Part of a small language model's weights: MLP 768 tanh GELU.
Each number is 128 + 32 x the weight over its row's rms, rounded and kept within 0 to 255. Layers, rows and columns count from 0. Numbers have three digits each. The size before them is the row's rms in percent of the matrix's.

# layer 3 MLP up, 768x192, rms 0.0777, rows 575-767, columns 128-191
100:165083163162142090098148157138131067130121090120071186107120088155148153142141154159120111129170161117152180051159085146161112095083129140088079165123155121076130125129169118110149160118123120
102:127171064126130113195133168145127115063087121151164148117145125085143114079122190143119048101157116083086121122098155103143093103104152124095133179100072086162146202185127114093127179108088145
094:182073147139114087158140091185167102161136131144148156124164114196098130065192123147124110199096136086172106142110039128133121133109118161156105086093096166148061170075156093153066108091122120
094:098115067154108098107163150151081077184155163125058147124114147140125123118174095137192126111116158112132123142103132068153148146123116153069186138156155092142096110128115204050102114179092152
097:169122182132187105163126150122126119175106133110098122172125041133174156173127124152137084106141056143132160114132120057189065060086084108126125151100124123090142163090190141150081153100160112
091:085119153089123149218065112101130145144121194100147149165127087056121181127127085171138139134173128078079098134168116116105154142108101123122056143132124155130163111090167194100125150093116179
103:103136152181168123131149125162137107117106093087162150145139100122075139090108150086162141149128166128145122159121108183039124083085104139089112132122107149153168125172124172121103093110136137
097:167129167108184084166174088128120160134059165132126198060132121109091111085105135125089032096108097148138182112082153088145138094167133106120149180151146140096119147218078153126078136168110114
105:174158129163150174120132090166104118144100102098107149085163157080117115147079123102144111107141078141139148148152129177108091087156105200110116147154076117158115065159143110157177182175118057
096:106140118113069080106176120125058095209073083140069165087109111123139121082095110114137103119088112154125136159108152154163109149144100125135141177060087139138098122130108127119132151156148111
097:131168074182203158105097137114164145060102103149126161118154139104161125090152055144166133157094129140112142136128120151147131170224107140151120121112162173095148087079110159177114110168083106
110:078171141153163097101144154122117136081153147112076220154120132142153148134067133053121172108159139063129077113130103206148108111124132139094150176033092153098157106116148115128116096143164143
097:147185139153127136162132134155160153161187165152079120183145131128111124070147112138085147119171099137144041109084125164090177054065115129095172146088126168107160157147154167076150192083164143
099:072126114169105151108162081149126131109151162110155174142110251102139182127114127137089098124089131145136161140153115219105158122107138128148096114107155105163101139200143129094098130127157103
099:106131112131141120139167168090124162080136173112108128114137123142117132099118112153109129107099142170164141146161084097137123095112100141040127107051179135148096083162158150109086168113149091
096:136132153124118105133070159135124092077160120127133147152083096163153099111116085169121073140096083169147149134152124156113132123138150114175134126080070124112056161116166170149145091164116139
099:143120165091099071087134140116111198158091114087080166136149154159113125087130147118171115151082102098160149169110158113118136147094067144157141151120125146119106101131059138097124078130116127
106:150131126164091103143175155140109082101066105186114093096164154093114111087069098152117101120127133155114071150138175156134174177088099150122106124078107149082076095175107050120146146162085147
103:146112148210070129172072148111142146106117119065136111111083172131148170140102129185089094130161142165157127054132134102101108153140128103117093162151055129103077099131088085218112107128154112
100:086150197144121176118117126092116130087175149100130153070059152156207162119138104157104147155117106127135129187098119153151116124162169109162152135112164173083137105125100164080127120118120109
102:143068107179176115116166149136169056151110101200141170049217137180142152090143093070070120181175078133160131147147142120155102095123106128109140095142135124155127105139166182144124132123129118
101:146147169117093093129120148138148138109176126107148129135141037102054142117144106098138127175140143137143105134113158143200093089136151170093133087193165111142197117140130129138189113122168145
096:117135125159195178100134124073123120133153146149129108149089109089200122129077095139064102139129102147130208080079071120152149133131094102175097175167122145123183122121111088138118079063130200
099:105194091127105105128136157114138113082169112099155115099113174124131127131116138117079179145094088102107135086117071151155120125105132113115167153134096136122067118094149131164050155085139126
105:138135117208143110111080135109115113175182126101132193111224180088124162141137080127137150099086117078087101130144095133071176114125187122159147150107142178169112068091119106125106148126121156
092:097109120096120125071136115165121136117121135077134175104171110144169096087111207103113157151152138111101141090151081174164186130083111136147114151178131126160113078176036088151085083145127172
103:162150155117073158158122116135118108081148140125132144125157170161118113168172218142132059088131070089125109078154111117119093127130091131168112188132105108113213139201155130164179158090182154
100:176099123094097142169125123108131166111121133121108128058124171108074150153187129134122166044101103161116130155045092123089138138119116137182157151117128141124129143074108111186108132169138125
101:137142114108101128060066099169118137144134127118162106091117128141060143109168160092136121170115151144129098138139150123126107111047141149133194124110144134174160137095109136074132150162146149
098:105139089143141147120182150173127148093136065126100123190200110155159111096190161097088087223090127112106148111143145133131185137125072077171197095119116138157147159123142109169117123106157113
094:090125129151040160144159138150157090096109087136113127100176146178135159118120077124132200132148139107167149099107132166118114136118112131067139100136116125075128150116131097201113117118112155
095:066169079181172152165114133116164085094143097124169195142094150145079156130168170093093176098084091096152159178109150103145156132162148118103128082118126102168186167104135129079098111085139167
096:101151192098125102181126124134139126124102110161138116119182113161095134097097146180131143124139030103167120068201103135128137078204137135128117129081090200089218152207162140137126108127166141
108:112111168142116101174126180141153087139156144155094167080149161109110184104101124061139115144115209084138122106115114080076148171085145121190127178120093117131152137144107073084133154101087139
107:141132143135140125161160129156133099117166140133075090101141102081126151154118080125122157138097119104107103073092133177173166088121135138120149144093154135091125117104135143115118157082105162
099:126124154130111190192093132127115124128198055123144157161099123115091101089155138139153136111096053146133080162133144135144175191166159145084085184156094134126124095174150076071142119101124139
099:126147111087140157124079145138098163123114117119107135038128140037157124178140150157127149124084170060093118101118084143096126140151131145156114164131133132150147093151044144101140130101105140
099:139147165141134117077172153132140076120080157166128171100170105144141138135089089113167128114128112086186086077127078135119134100167127115133159114216085184180129151180131114133096141124122113
100:097207161126170151096113097134177063115167213123123101170072112094137131092063133167136114106119163145084183115127150165125075133099104115118095133141072148144097154127152161145151122139121117
093:092119067144154178133185148183168093110104147166126147155024101152192122181146199126094082061087150163127147134077153105122160128181133104111126120122113127186128101146092152126113160116120144
098:140110157122092100086125161151082135094105167115142161144111185105118134143160113121067190105125149113026162075124195114146152057161155098119118125148113141142071188184059066133173116092081138
098:164086124082133136171141134106123156089186128131044102088109096089113131166097160172137148125054084120121071129111193142166096140125087138122100185100042103141103139122140140164169146162117149
096:123183188142107145112103125156151140214154088138113073146176117131147174108107161082170081119189121202136158127165143173068057169130172183117174121148150121198107135094110113123099132208120122
103:108088109138187122096128159117150214166166172104091132087154177128162161162148128120123079126116118157124085094135188167138181114105184110104107182156127113106137134143197103105104084124159153
101:129108179133128109145104108172117111167122175224114137116121145157153140120113170114211095128093162114105151126112165057090117111146130155187103061164160126165092091170128080088126142125080082
096:176110182151094127110137140166096160180151140104087136169089143116115148137190155129125129156124103147193127140083113189125103143073208114148167108112143083173148182118172139143135184061184124
103:140153143159124163144111098157096110140089057125142143161105146076129189074175091126142078114198173136185155153119131153091162102088134103059082126106072112160056159142136130061136081159116112
102:148104140102171150202062066129133148116066132120168140142072121119151154136112112160100114118167154115055152102183196116178091126133133155086130188111054166059129105168124073189137104115152143
104:119132183152137146076128164151113108115210093176135196111103136113184143185132153137100127131128118082110115110149132147142148170211059122143145106141119093102125132164115129186108143108111084
098:068178152143128139074154132116153108200125114101125098128086088129142073224111119132100117138167093115138122137143110133127125146128157171174108154139120104121112148149117198168134128092153146
113:105139113115144110115150159174120134120148137096058095101160173132129129104048164128131130088136111127151174118154234148073129148079153112120167107167121204201093130148150092086160153148119094
104:111178142118148120130180109212162145156099143135162151158126194177159157157118110099148135134164082142119138170160088161161127040089167126155158126069141175160190136131156165144132108132094189
098:140124177141131113113133109137167107108168115138102128132053165123111157176147146188139128118127135118089187184164106163058140105146152115156147118114137100105132149165100120123142158115124137
111:093033129131056150216111185176102104100142164174139126098162113143162130134113127151137110140104083110097161109155147140150155138200112160109060156144128112175129124201122178196079128167108114
101:144127133137108131172097169108096156142053153131111133143161150141140112142130100087132121073145050125137105138130148020144127149123140147084135126093102079126169147137185100100095146138155105
092:080161137114142108129181115029082138168112155106135179147129167128128139143108148154129136130137114094088114097159134142099117095116154111152167161121106060156129061120144133143153146127121008
091:112121150095156102149087143176148193160116122111164158130133152098098150178105140060163143174116113125110144148049110136152131145143155129105111173162050164119085132116116137152106134112116159
098:093109158068112094156155118117141138117201146106110090090124137095191133129113110144139060126167089123193125094118203150139104083145101157144087145163114087132142155115182119120111146121173123
098:125103089126114138083171088078066188140165165174113187155179152111179158137096121118092111181121121083130196174135112100120098082115170126160090103105153104164145147067161129096125140199156103
105:107163134153113158128103082144052178067113069141120117112157135139105124104153130194130141114114084108130176099063150129114166093075139158174151098140165145154131146134105096127137116151100108
103:082139138178153147125146176167078125073159101107094120136194116094126129175119111151125124194084142093081131121104167141122128175060144133051104138130190106124126126114127123137130098069064205
096:085143141121154157087168115155146082081102180127175137139112135103136117149159113105176145060113095159177110138129089137044184097136122145139144130119125092078126131180101128140156085109134104
096:117167163133067160142112120154137154162156140149099142141127120179114171074090118150118096114180124178096147086109131142184146087150164134135097116110157198151110157157116120075177125185102134
103:088173119127002110123127141101066077094121097113138136153150103166150161110140140203084098152100122138100110146104154142144081137144070120148129098131180124129122086127127118077073170097140114
099:060114135157145123111105064126145163069091080122119160124071145126155129133145123126105120110168133093148139095122133106100179155102112065175098124142109138128089120223130095151102186139108170
091:162155115147183119117102087164140058145140194107115119090156184163193173197102127123092106159175128153153179131138134069081154080130144084136140183076132096159170065162145135120104150083089128
094:167080102122157095082135108143115159080068125180127149126119087128151185166174153115178100091124120150124092118121096125113167144103123107137088087124050167090108059165079157129138101184141165
097:082206116209139126167141148130102154115121157120176178171176118110144151139108133150120096157108117061098131119154120177121150143094129122090150128117193109198163134134108125097129122183144104
095:147122121150106075141064191106129178106119095090101116160168112123142177068131139048143146087093148062151104097117121135125113142120115125138144143106130129147177115103129138136101131139108153
094:142094143132100141065129095127146098126202181170074112164131128106161130162119163173128111147172142092156121127132197142078082136096146148149110144092109137132166068133119099122170138185157112
097:140163156062144115116155160072119129134060104169150122039102177130142083115090187141092121095098122132138169107102150159124143140166113186125144123092089115127117078070157127112106122175070148
095:116118084162147086176091142075080104079138120047122105093077132135167145179126090127096143105078122207118152073077127127113197119152167110117165085154133122148139112130080131118120141131147145
099:135134112182090136196145156171130147154172141166138144107088058148179151168154116142128119096104157111107132114166169127106157107111139190107090138084129062150144090197125102141098149147134173
104:128103101104148119121125159057113105161148141086160170109153138183114120200146109149161152141155136172100167135152092117107136118086145097135178078139124069173126090207109106149098122153137065
106:094191116155128105126079107122116164153102090124125179124071101135103100125061105133098151121106130181149142097085147129066145131144125098098098113067133107125159108134089152124165067104153140
095:143102093157122153152100139154140165103101146138130043106154103087157072167138188144058139153151151134115148081109169144146081131146117159115173126115131134139122125160182094189070092103144122
102:110176096060139078122092128142105101151137122130081163151082150122150183104067150130112109172085170166124104106104144148101169136151064101103133131168126153166158153094095103104129133174086118
103:113203170157082107086141132128101187136104144120099165169175112135111143110131093128141152106096136126141135131096107136129134093113181150198150206171139110141107168132180104107091119099156089
093:080118104125134107152217162076060117083113130136121122148179052150178176126132135110191136133178133132097160162141099161161141123080155137157127101133147173123093081148164117154116140126065113
100:134145111150093103158082171123104166114144146152151132060162122106173091152091147086123151148161136199159123115106196161117084181066105176083097152192089097114143138101130112141138126131121104
102:149144153162092129129123139133088137120151142136148151143132111101152161125150108138077113124052112124117179131117103094165107161061086086083153143140128150183184130156081154160116109143122144
117:104161095117123093125138128077127138138092085132111142150173135076154173099142160089116132098128170074103142125114117142146171123105142143084105132113143151165165122113122092090164150083168122
097:110173110159154115161114120124144166126140113125144063117156162099191179129085145130099141156138129085061115123104130124162096133187114096178084160187057078141111081140108138135135166150130145
114:102146110176094118091180081118158098109143136133066117167135095134125170100078113148107151169085121079116103118105097170160093113170154128123131133123111175177166131141148106120185142135166146
098:154135145086103122157174126121203115145148193135121117078077176104084124135037113151112193086139041144106151113133096109120113140080152130126128163125115102165111178120130127097118169179122126
095:146081122138151097173119138073134114093095124156122165070040163155204129112132182173190099159127158173160134132103145138140155106154082124127111116156173097144120145103152150092156140144151135
091:111101116153108170137129137146190151123152099162154124082104121158162098138120124201098141147123116078104135070158143150109139082107101094133115141140144088103143135161078112154042109160109202
100:140086125102176102126156103085173147132120111140057134066070153132228113133086108184127096129128164113119141151124154110147127151196117115043123109110098179134181058150139120129093163088164076
102:190088121083146112125113091036115126098139096096145131119119150167111145089111163144138161146235119126087126133099154099139119133125134118166093186161119140134107100156106134112140069092149146
104:122127126134123120164115161098198124131135118075172175121131119120128107142152167116127068100154100131131134148176149098107145086143101161127139170145094101144157109172158120122113111143161158
093:142154089155106097174172171116077149068164159096093163108114109142113112137183121182100137076069158131120116078142146053125105151135116113167133129173155145125117113123138113125094083203145149
095:127087161193145116084133106118093193143166127115087128095140175116130150110135139156083160170084064147123121204153113150078103098113126069136167147124160130138169137109111121127067068145138099
101:143123071173123145113159123089127072100114178114106105116086181135078178082107116156180058067042073207143125118116166112107168078098149162119101138053123130100160103162152119202150112094141102
094:114173115160173114118092087102149092115201162140126133133077167145062173125131153121159087151203139133086154100095094127077113124126111074181122162135131112114116100116122203147138157136118106
107:184153105130116151166155120085106166145126147127154161089139141110133144134133135184113172175185117118059086103133122082154129181118154138131120199146160143185177123093156119106138212097156118
097:088114120110137140094129098115146104196136128060178172105137119188122158142093213170119076081119127103070128148116110105155134097169082071113068163104121155178100135154179186042103183167085164
097:145118085105174132182113135180123154089152148129129100134093105154151165196121112133141162101129123105100109143136127122107127063120132139140132134124165160133149099134152146103135132070108114
096:118185119085143051109151163120140138096136111125123123126111175063117106110148074112120106098153141070146125145135196142222162124103060103089150149111112092160084144191207173129071119095154180
094:165111107128089105117115143141181118087180180152131097117120130084147139115159131125168081144131110128103126186046153122151169146131104149110069120149117182108153128113101139116110187131123165
088:132113116126133160109149110090109076142123148123156124110055142118122120110120135124174139142167094128027087076094123179123094059199091103093099129102099134117169137121077160168116111124100126
098:090103155137154098202120172156102120148165163180141155134097168110130151118112083200128207104115106106121126174131126134111146089159116090209075120092088029178119114136156158202125125118103130
095:121150141161145118176112128150143113113102142122101169161145068097156134135203150068118109062050175113126144139112077145139118153075077180154131120159082087089123072105104098186138139163176097
098:114063131155128091131113143111086126113142138128165108112210148084092146153103135076176184158102127061129130159134119085072101117180143131152055152134134085134145086176068178134101182091122129
100:183126121079110126122148170120093094145133119118092145082146149081174130132147124165186090091154152155112092139120136117133089135194113144120148132140080124130149072130166150102073186125120088
098:122128080119133085133134129135119153118111158133110166184135122225125103139235141127124105122157103125138140117117121146179133162104147141175083128103170153116112182133131125154124160103138093
116:133086079105067095171138195140119118145107161120091172116175105090097133108083165080155161179134110117164123147139108059172144115135115186086113123139132168128140108134096128148165058105149136
094:104166134132141156144228133095130111184125118112098097090168133160147165112125166119150174149122050129111161098061083080160079057108189135083111132132077146128147141151159158135149146136132169
103:145085124094093104109144152135077090154119069112136192100111116113137157123169171132156125103162162152182115149113105128117152111064137103161193160160115129068133201090207177122133122104139113
105:152195155113085080094134124134199129086126088151136151165181139121118162117124133130163150134145132138104107142078103092114138090139136161142111126108160132104113067149108136091151196071136130
094:138104110169141039137179111107114104123106176122099102188145124081168128103169146144180156185099139119131111063104109110128101137094124115133119150097134207173139071120170140101168139195107133
096:139139100101131082154251122143145126109092114121106177118071075186116138128074105104203112132132141136110125112113095092083142136104170186099138105137127090128178112137135173112043123095135189
101:155165143091123161213118115175157107125096124107106163139108128130103139111156115142191156186107165144093161093137113109113138144100092172087110145116120217143085072118124095175099079217140116
102:111192123149166134111088147114118134128129095116143089087153102053134179101096152169140100152124110104130131075168173134156110105110143135112151110125126119124125111146097206162161089129085132
111:152129135138171118099155110160123099146113161127138118149111138097145143083108084147099125105106147100121151090114226050156153168105063130141091169103114193112101137104065108121108090168139123
094:121125085182087081186119074130136146138084111119147099077175110163151111145104167137134085177129137047076126119141132122153135093135135125172139154112114158135183089168188142087177153129123131
099:093111147095132130138180113085063147035216151111186163181081146167104153100123123212167106149101143079111143119108085134143135108127162144090137103119112161132118110145170116157061099120121152
090:157119121151157148139155114182081138155154155094105149090109140143095151113167111151128064149164115159169144123126156152091138122108082158114104141159127071153127127121168076101135074127145150
097:088087117100136116148114113115104130118119102101153130131106065171168156131138106120100117107103178094063176138109163171161107090150118159146153130165052117096184141126138061149061153123095116
101:179170123146125130160151154126127125220150118130133136099145086075109122140100167139155105134104163136130132122161101089129127102061205143137125127188142116140151106180072138113139088141167131
096:117127079132105084138171119159144121125120088162134071081138122059095176111112083090086157062079125097082111145078101029161084147155112090145143161094092115134154096074154134191173150163118106
105:088126124105084121140146172107102128165130139164167113123114130162128162103166121120138086183142159101171097100134188138101099097109165141117176140097115174148131170098137157098176077079121147
093:120159197153127165161167137148121149141138174129107090142144124119133146114108124134123146102159159108102131183121151112137175150090140143146146137100076110090127119100173125130103090077114173
100:135061133150103121117078146129120077144122209142135148171146149103143100080166105129112100103133153131193179101138180165131197151134130134101193130169180134103144131130111084183141136154110145
108:133093130099058153130123211102114129137156169132163148104071103140155186108180105137162128056154127092125128127115101137134115102192151151122155182125128127112142129110097143077137132142131128
099:158101106170131153118169184124176125129115097085105122180131114140191158076110126176112112139149089125177154162148052125141164142122135112108128149180148130125137152151145135131102147101220076
098:135109143090110109157121096090128114193160122124136213115127110112120141160140159158127159093182136120108164143167063085132071132099207154104100134141077158174220125107176141090151117083078157
104:152116144135064111122151116184145096149085148146079113103136157140142113173105153145143123127115179048165148074102094067185130104153090138223114140162125105128113109147112189182158106091128155
100:132097087101140119152096111132137096075144105148095173169169185067127122130119136177137131159085126183129110114152152144150120158104086058129139109164117173152162150090149107132202081160137186
102:118145151222119126133109132183124117115063119109091172127123137150085160117053109103093110162107161067119153102133134100136112091140095133099209120164112114095099096140093074145137091158124152
110:100142094178119084116068190078147116164105073158124130088110093119148113108115132125122142096120145098104104110094155153185162169156139093125142101107088095130166150168141142152128145119102180
099:140082120133127072118141095091178124110159179142159107121077125165119136095102118138122124121095098154145145127176043102111105184108094134079114124157127136149128069161137130131149104149072089
099:105166158092158118102098100147154123136176090112133130148111156157188162136169117199139139138139136138152142135154115118125104114084130145111086123123121072154146099145109167137155092084148139
095:092143099105130177191080118123098161100154153154099138112096147084095125097108152155119144161113094127146168151088082103113127190149099145096114090133141150155141098131132132182127170076162137
095:177136111166114087170086182096123165125167150067119124195148125101153159077119125124124151141101138080166143184158152111102089116142107192086148117109128089091139123184069161141106165117144141
095:105236154107097139123142153130128149100098140160145125168178088125143165158089136099125097083142166112097185107080093123114153082115139092114150117119087131197129170112115146129122120126129163
104:145156114081154125121125179096106123095113094178105185142155140140145157135132143163125154121124121103101086122096124107129112112132132156132093167151099190141056132118096155098095135158113166
106:124116095085094087045133067141097113183135115127175150095119154112077131111079167109138143113070132116135128060176118127143191148121126129146135120154103091162160059148091100090111116124142101
098:027120108175136149119096115183147138145074086164094132071064164100130149137062168123167073084118109113112126086152173134141121165097099119164065139147043160133141144168161130129161052139067098
104:011156100100110128128181155134171106149106138178174114113052087184156127128107126131160115096094136111095125122156113093082058084124070138161171119140164107144175165083154118108112177136164165
097:129135077114087130149118134174134200102159164132103071123165139094195119119160154134077133121110150082158161188101161102192094093145142155137161140187130151120126121084097189170117111181138048
094:114139158145138107173185072075079128168131108082127121120073133077096150128110160126133089124162129165143143105118176084120166138161073126079105120127184186164142131088105087056095125099120102
097:099128146130063059190166099140131142101162121125141146084152118105103090148101130166132142091143060123104112074093117122143133106152176125149073124107119115190141073093146149068085145141131129
100:111166129164139140043077173145141104138105031118093152135136163134201194187142115117146157125160109093133190116082168166191110123091137110079139104132118117127148135137127114106120124132120140
097:129121149090157122117155113131113117154103144091167150099146131169159100217117134160173103180138087150143073140172121145091083099089100196145129123116101136118109154143170138136092137208141120
099:163096170152134130118124146092131165084072107175116099075111084073161186170104119084084156092116162110124123201141092122129132143154134091137156122141163113115151103103080129153129160129154121
098:152148154194159095095118123108169058117122127128059134175121117133082094121127132217061118135080173117133201078145139149122180125095093126106112158168143138151128122187109142114157167117140173
092:176138100182134093129123092117131100161113119150153098139106119118101164156138144137081136131082069175123124136146126130147089131116121154093146131164141089097137144143114149110117104130080124
092:085130139112198133154097109124099104127144169148151088116117177098142168227099137113180070174139201148091169145105161114141140151118073138116106140156133155174110154147136154084130152088081160
100:119129190109073107125085130135136124098114213169094162160150114133122155140127181071066157178026121067161096105078167067113123149136139104159073161172097074110123129183129117104121102095104150
101:130131121146111093164105152157101176119131174145092130115125094161135088072178135145114119100093115128093118094140142143147085153111148123148122185116135165110122094126131089170107130180173115
101:156136063193127114093087126114173114130122098061182123130143104104099128129197136127103120175153156102154107120183132131108069166134129139118130227131126150126100093129134104125103138213115093
135:078107145099156164168120129104089097171118115222116131160119109100163118099153156149121171122149133086104167169141143103171137149170116067119098144097121144179161135125094109128152132139090167
099:135137127135118176211152108140064148149125105127147105096128109152129122184131106100179123145130090179067129089148128136168149077103167161124105191143137113116229125161141143114116077130142137
097:101125111171123128079107124094194150108139155186153127109105174139109104157125126126166076055149134094151116144107079117097098121131190184127138164155040165141121154182124126127120152118151105
113:132108166064112116184183132131103139107093090095149093135164117092172131104073121158104085181090109182135132103151163155183167088146093065127132133171085122119104127133158140159126085129119175
104:123100130145101114148148136104117177104130224154108147103112068079224121155127197124148137130098139108109120091157106138177086154166163098168121082072116106131152101105112117100146063138194083
103:114139131117146107091098141178053129106144145160082120089125115041152161121092071129145220123177130106087182127067092198148130131109139145076131139113124170130114119121150123097166110116153108
107:197098209106136125145134116146095112081103175138182140135126092130184121123097169104177126143151112130122101125084155160073126173089193114144137159118125144083164152105110130115135115144165079
096:072124093172102105107096164150115087092139125076128138119116112189130158111135138159131146129116069155122152115151161153105123139146101138109116191108145097151169101189165171143126117141113171
101:127087150083150098141149081105163111126194184119108135146128132159090169125116189132113136131112164197123145085147140081180141124136124131129112167141060159118145105104126156135107095121086192
109:118150116222193117180130132167166121085114126163113083092138112092169151171150125112147072128127088105086166097060093123113111129135118139165149129119140136110109141168141111122066137126145180
099:109178137129140093138090112176125129170128162157153129132123053154099134187115148126099139135086156093140119100153099136058084093136131144154108110164110126105134123113098108104141168159120111
101:187099101141138107107133177093140106074125111107172099152095111097096116101120093136100114119149084110101098152133157168126130067119150139116120152131148122163144186179092084115109120111092106
098:177117124162109137115102152191128070134116112087141096110183164120184138087096184098096112115152123112151082102180167103113169121092162098127149115182065137107098127198118102114128118164092135
107:123142084093160066120114156127129147097155156064170150124030140085163135140122163125148195228084154072147129170112096175161176155145136104107077138132103098151136130108114120105103106132135127
106:225124092176092108128079142113155105071112142035180105140124129079141127196172200126121125242161132141116090151115152152138121138137139164112146140161152088101092104153148101140126135114133134
101:119174083137113127142113174173176150119132163134089088058135164169164165101161142083134155092121089131106120119143110137085137083112139175159155167169204143160106106119107119066145123132101183
100:043105125152142172101080147075088163142206110134107129042097134167121150102133165144112110107161127117085149158114134145136133118107080158139111150117162186124116127087149140117166154079099119
102:058141161196116157080163157222110181125157144096154172110099165182095132121082125095126167113129142136141158180159161158100073149078142144143135144116093109130151166175154137143132109126129147
100:143116156092199142133080089131056121132141149142097198101144110088107094140137112130118103062177119093135190154103117125123102128218193086081166113120131202134152122150079123106153180121142164
108:138163156065117115143100134147089167058106194135113054114106110082131080138122108125160124141133153122136168175146116150149157146157106168097112131140032130141102155176169092168124156119154112
101:156183132168102103099155202172109173096112106094159193113085115055130121131112136137107143063088099137174136151130135129177123158111150147174125179151037102123150123133131135117118164112134146
100:135116135088158112142158137079087141109081148137119144106167122087116125084098123152124105159157123121127162104118166128124101149156157143141093132108118118176129128130117156118094047106156084
097:111117071080060161096125177128156121130073103155169226144146100150109152168094133171075157085124106121135119137101098094122099147166145127158119187148158112178164116081155152135121162149115133
099:101112163141114121197106132034098117108091072117161138090129075125191127119236139108111111149160104123118100148123125098075104127133110159111126099121147175169153129134119154144127138195114109
104:116111100189082136152093084179157127159102079109108102149139176108107177086119110172134102155145124176158184105123118159081095117083096140153130190155102121165179178149118118169127106166120123
097:084153129160092142153137175185078107159128067168092126158107089098137207159200036117158149137105148141081126107105111125080085180143081163115177142108116147139168120128145147101151108102165097
100:133121174200042122138110127146160141121137149161085115131082131096118185156143073062133157130142171221150171106181160143135123122117116097110122147153074073162108158114089176146088129142122056
104:127125165117078120183091118065087136147149132134121096190100144131109177087151169156164091134103103128111132150144147076123125119123146114150115134157064097105130193108097085150177095184095140
092:118075141149134091162089198091123088134123122157107126175136169095171133177150135095089135099113160103143146157126107062156093108117135143168148145115190159124125111119127105153130079130163169
099:174120183130138124112141189152134100133183161159131157099119127137152126131114096120158121085164086087128162135101129142166097159125114180117135148160131155098128130060123060141175136093146090
094:114107210147159135147119107161048156150059180111059163129115126135127131115111130103122186142067151111100155189096142112103111130217107122115068126093080132128196100158149091165095168133173182
092:098147161106082129140198110131144133152073185142122132118162060162166062081136145172162114114190132145178141132095112159116093086146107183168196090096089147144147101137158129121097182176166114
108:135108155192163164187146080127165142112152071136200148097132095119175148150081173127107157133119116143105173083101122107105139120111140133081124152172117115122177096076155126135107165107111070
100:148160091148128088124188156125102137145106167145156115160148127075130101130120177130122150169123173146150075139125099136119078145087156168124130164137153130057148128141058095117135166153134114
098:093177172136075152165114132125129150137145131132131122085091093142080147117113180120171137106064172152126122108066133117155191106095155132124132147093142141121156086139152101088117147160152129
096:106145132137113176125121155169124135112107154134086142103084108165100136170132100172113131132125184168064184106200137078113103116163165119117142138126111178086155133094120149177141122112185073
105:176176041113190085097129095182160167131137172123075139156129157121157105120148105151130192147111080169109155031127125128116122130092121112159123102105128157118099113138155067106140091168081110
104:094183142144146087141109148114140140143170167144047103155120151120130162183174120074138134128100113181181143110115111140113097139131102150149135152133095142104121102113111093163169138168124139
104:105108121128097176112121141136171153125163135149130124155091062140202127154079157123143146095120117142189137078084137154157090098224111143119128209089132151173145156107115072127151126079141131
098:175138097149160149147204109127138137142147124129141128174132124165103097176087104153157129114104075151104100126107123154122197181134106126074135123184119102220136099097137139145112172117145156
101:170132140114123139151112145078126195113146157135077073088126176140130154123106134105134104099156187084089147172168097129183183160160141129136146128127070107125156125106156027141090131087125091
084:149167167153133101051189094148143113123160136118084180145084185162171119087194181076129094160179101124146162154148120136116091099092164092095173146096115146138087151094169097115122192177132141